python train.py --parallel_block=false --init_std_down=0.00505 --schedule="cos"
Each number is 128 + 24 x the weight over its row's rms, rounded and kept within 0 to 255. Layers, rows and columns count from 0. Numbers have three digits each. The size before them is the row's rms in percent of the matrix's.

# layer 5 MLP up, 768x192, rms 0.153, rows 339-360, columns 64-127
096:104082119129138105156102166162147151144136108121139157095098100112124149152143150119132096120166138129098113136122079137114160173116129140094103095122127108096156137132128124128137136142109127
086:106138144110137103138143126154093159104132149194171115120159142137149146160140119078132159149125087139159080107133116128125134143127114116075109127129099132120088128130138179145147120103103129
084:130134098146127111106116127117142083082117147129142093150103121134103111128101129112116141140136121148078180100130116144145142169131104137153136127131117091133138111153091124141183128118098109
091:140104173128144134162150163151161124121106065151123123077116106111131143132087136132107086103098114149130133149088133111136130074165118120122116124142125135165091099125142112114103114107123141
088:152085178155144103113122150143106147089096131142115120117136155122175118109095078141139108125152130134075121139112095118113124143125137143150122118169141074142153116106138123140126119152114104
107:116121147106148123106085177077179121120104130118131150111131134146119109122121140185130101106118141166108102179159109113122143155118115122127111124148126123130109174113122106115143136123150144
111:080111114134124123128140103170128105131125085138151109160165109107094119141120154134105105128146144138140112090131141117128153121140159140112148159117131118139139132096123132129126113153145137
105:087118152149105100116147129155088162114110134161133105109125091111130114140127153144151099155136137147141148111173087106117139147143114113132173090125151124108139142105122114164111168158135162
102:106071129139092121098146106112118149114148110161138131144162135144163195131111138165137172099120126167157178138119108070141120094173106100169141131105133147110120145122121141112096095103174125
085:128102116146180123085102160120149127113144146100155126120144099145076144108138121115123120146095130143147131118147119166136138139121143133148125128140157143107109148131138171165108183107143138
103:091121129116155138093149150126122168110145118116150180163129116098143135123092144099146093111173094148082109118157156102086100132140109108132119139174127072128170139106094200113142104147112129
113:113138138116170145069130181110122133108104099148169113081137129145144075136154138101133128134162134119150133160084153122096125154119111122132121072140146145144137148176149103117149152118116136
097:127119137139132137149147118120120116169119105138114113121130139126104134134138107130130142086120131122134149108176115110092164116115115071129135125123109137156108141086111172130149166101109086
111:114127155134136113068125113102116166095123109135156140173119113119140137126127140165128125136150094114129170155133124119057111156157122101112156157159133146117146107136170140144096129083119150
105:168122156091110152113146180087099127116129136126088132124125129099147160130137123141118091120118104123151109173112148147119126115153133165097087069123116101166150134130108132112123110129160092
092:128103131161150119121179102122151131125124128100145127103140155146129149138179122115123117122149076149179147110111134162118107155122109069101164114113152103134128143117117148143123121127153178
097:119167121133117138154127157066113124133131133140146178122143119149137156100153072107129087098125115136083105121113154115169126180108169100136115111096103129175165110123115115112109144181134158
101:112116094122138130122090185142148171129128168108142101104163130131109117138138130118118135144094116131128093136136156142112118104132118079105139138169124160098139121127066109077105106078166138
105:098131113129118136119135154116166079104150113141099148086174115174124088107159092103100145130128098140128166137120130104113097146108099086131099135108146140056119113154190119099111150131151153
115:105159104109161140120131151138122134108130088117149140124136098136140112119118077180087147131135105135129104131068143139128149101118120080155172105165142141095103109174141172141114118122131157
103:133142130174084145131149161116144132110108113108180107116183135161150121119173138106144098057119159109132132096112153130095131080119105149152141136119138170090129126103133098136169113101171109
111:129133116137131136146118181121109157157173125172127123059127084106105127112100120146180113111139195134105122114123136104144123126161153096092129129144101142124162137146144088126153126096184177
# layer 5 MLP down (transposed), 768x192, rms 0.149, rows 339-359, columns 64-127
111:122070142160120109117152131100137085139127152138105091127125133124135156118104088121105119160142126112106131136103134133163132112113157180154166130111177143118146124167152152108065133117114109
080:098115106153069119125153127135110131109140110130157132139132095126097108136094120139163147145078141088146134155071142124089123176132105125093127107080128110116115138138130110122139111100157111
094:121150135127109136159094113154137095132056143148129077133141131121143112111113143124167139159122116156104200141124095125127162098142161144105143113153142142150119116172136102103135127125133135
077:140152163113079095094113071145125124095124125071112134151142179150104120084164152102150159144117148097142152155121115119093132105083149177078151121126129143142117144127129111130161125107160111
097:133088121098102114148130126115100135110138115138156149136135128164135086145080131139159143111169114146118116129128166103137117140137123133125109153178130098141117122090069141129166140103092156
106:123170187124107111114138154153150136131158122146131186085156130131150122142141161128135087119166181106126159139101107108119095120142104124116119166165127102141151149124116108105151094104130129
107:128126097142134126128094141132120096136181113136139138105137153148108118092133150193115128128164132132155086105136130114109158157117145142116090156134150116144140128127089163144121146155166144
109:110130146162130137106173097152141114163093108087162137109117152141153149125084100118169141136115140128138129122110107125143098112093139127139105120104084089140106147064081139104163144134128182
109:122149115098154104140134120163134109139138123151076135122107117114098106154147126176153109112136070128119120127146148136162125134149164147136117131169114141139169085116135105127114157150127077
083:085126135109144146127126133104100174110125129160141093129127117124123126117124103151140173111122128142168104119146110128175142170117147145081187106118144128125145151130118114154122157116138121
104:105130131109135107170100139104125145132136141162122121107103105149133144139103096095098129139133128159139118130122112169112137110151155106137148144123120133118157139123147192132152103124103126
110:126112128108138100134170141196160142155137130154132158112121146176105133189102142123115144098157148129137121162172160133069130126114107170098086157127160146139133129120111116125166103180141090
105:138149126104137166167142118099104145102177111149169138126134133117135119148152205116070085123140122148141126134135127079144128161144074107103143118142123159106132135181115106113130127100143119
110:124139124102087119177110146180126139112126174109148116109132142082166157195163111133152063108133138149141081109093144127101112117119084131139129133138123151157132066109120124136110165118172118
114:107149074117104148126128149103115182122162112114106134136110147103095162134125143144137077150130153109145126138137147123139148105116114116115086099079133109118139164105150125138131096148080096
106:121105129079155106174133123160152159152137144122096122140142139159108141133184100143107114143124148120136148128094144166123111119122158133184106103125166129151144127115124092115124141094156085
111:108108150097138119159108124103138087141160127160144131147106127126119076118116139141136092112116098152125129133157110115097147104132128153152106133071141129108118114146081122134173122082119080
101:151147122107114115149145106149107119117081128119097091139130152152149157167104185111141145102128122151139163125133137161123110132202097161105140096128149139123075149120156059110115106189122115
095:134163144090134128136114130113133126123127119089140094130122161122136155118150137109087174128131155165111106116146124149131139122127139110134094101105099136116100119129147114139109111157105153
111:105132128128187144128092119160093113137160145119160103139115118172129156104127152106105085168125113155128128127137119115098141116121092146129185144158137191104139115133121147135138103145139154
113:123105138147182149132130128143150131127157162144143099133141113094137123128106129100097089153134146139119120072156118135104112127166140139140089112119156126112119108128135123121126100115165103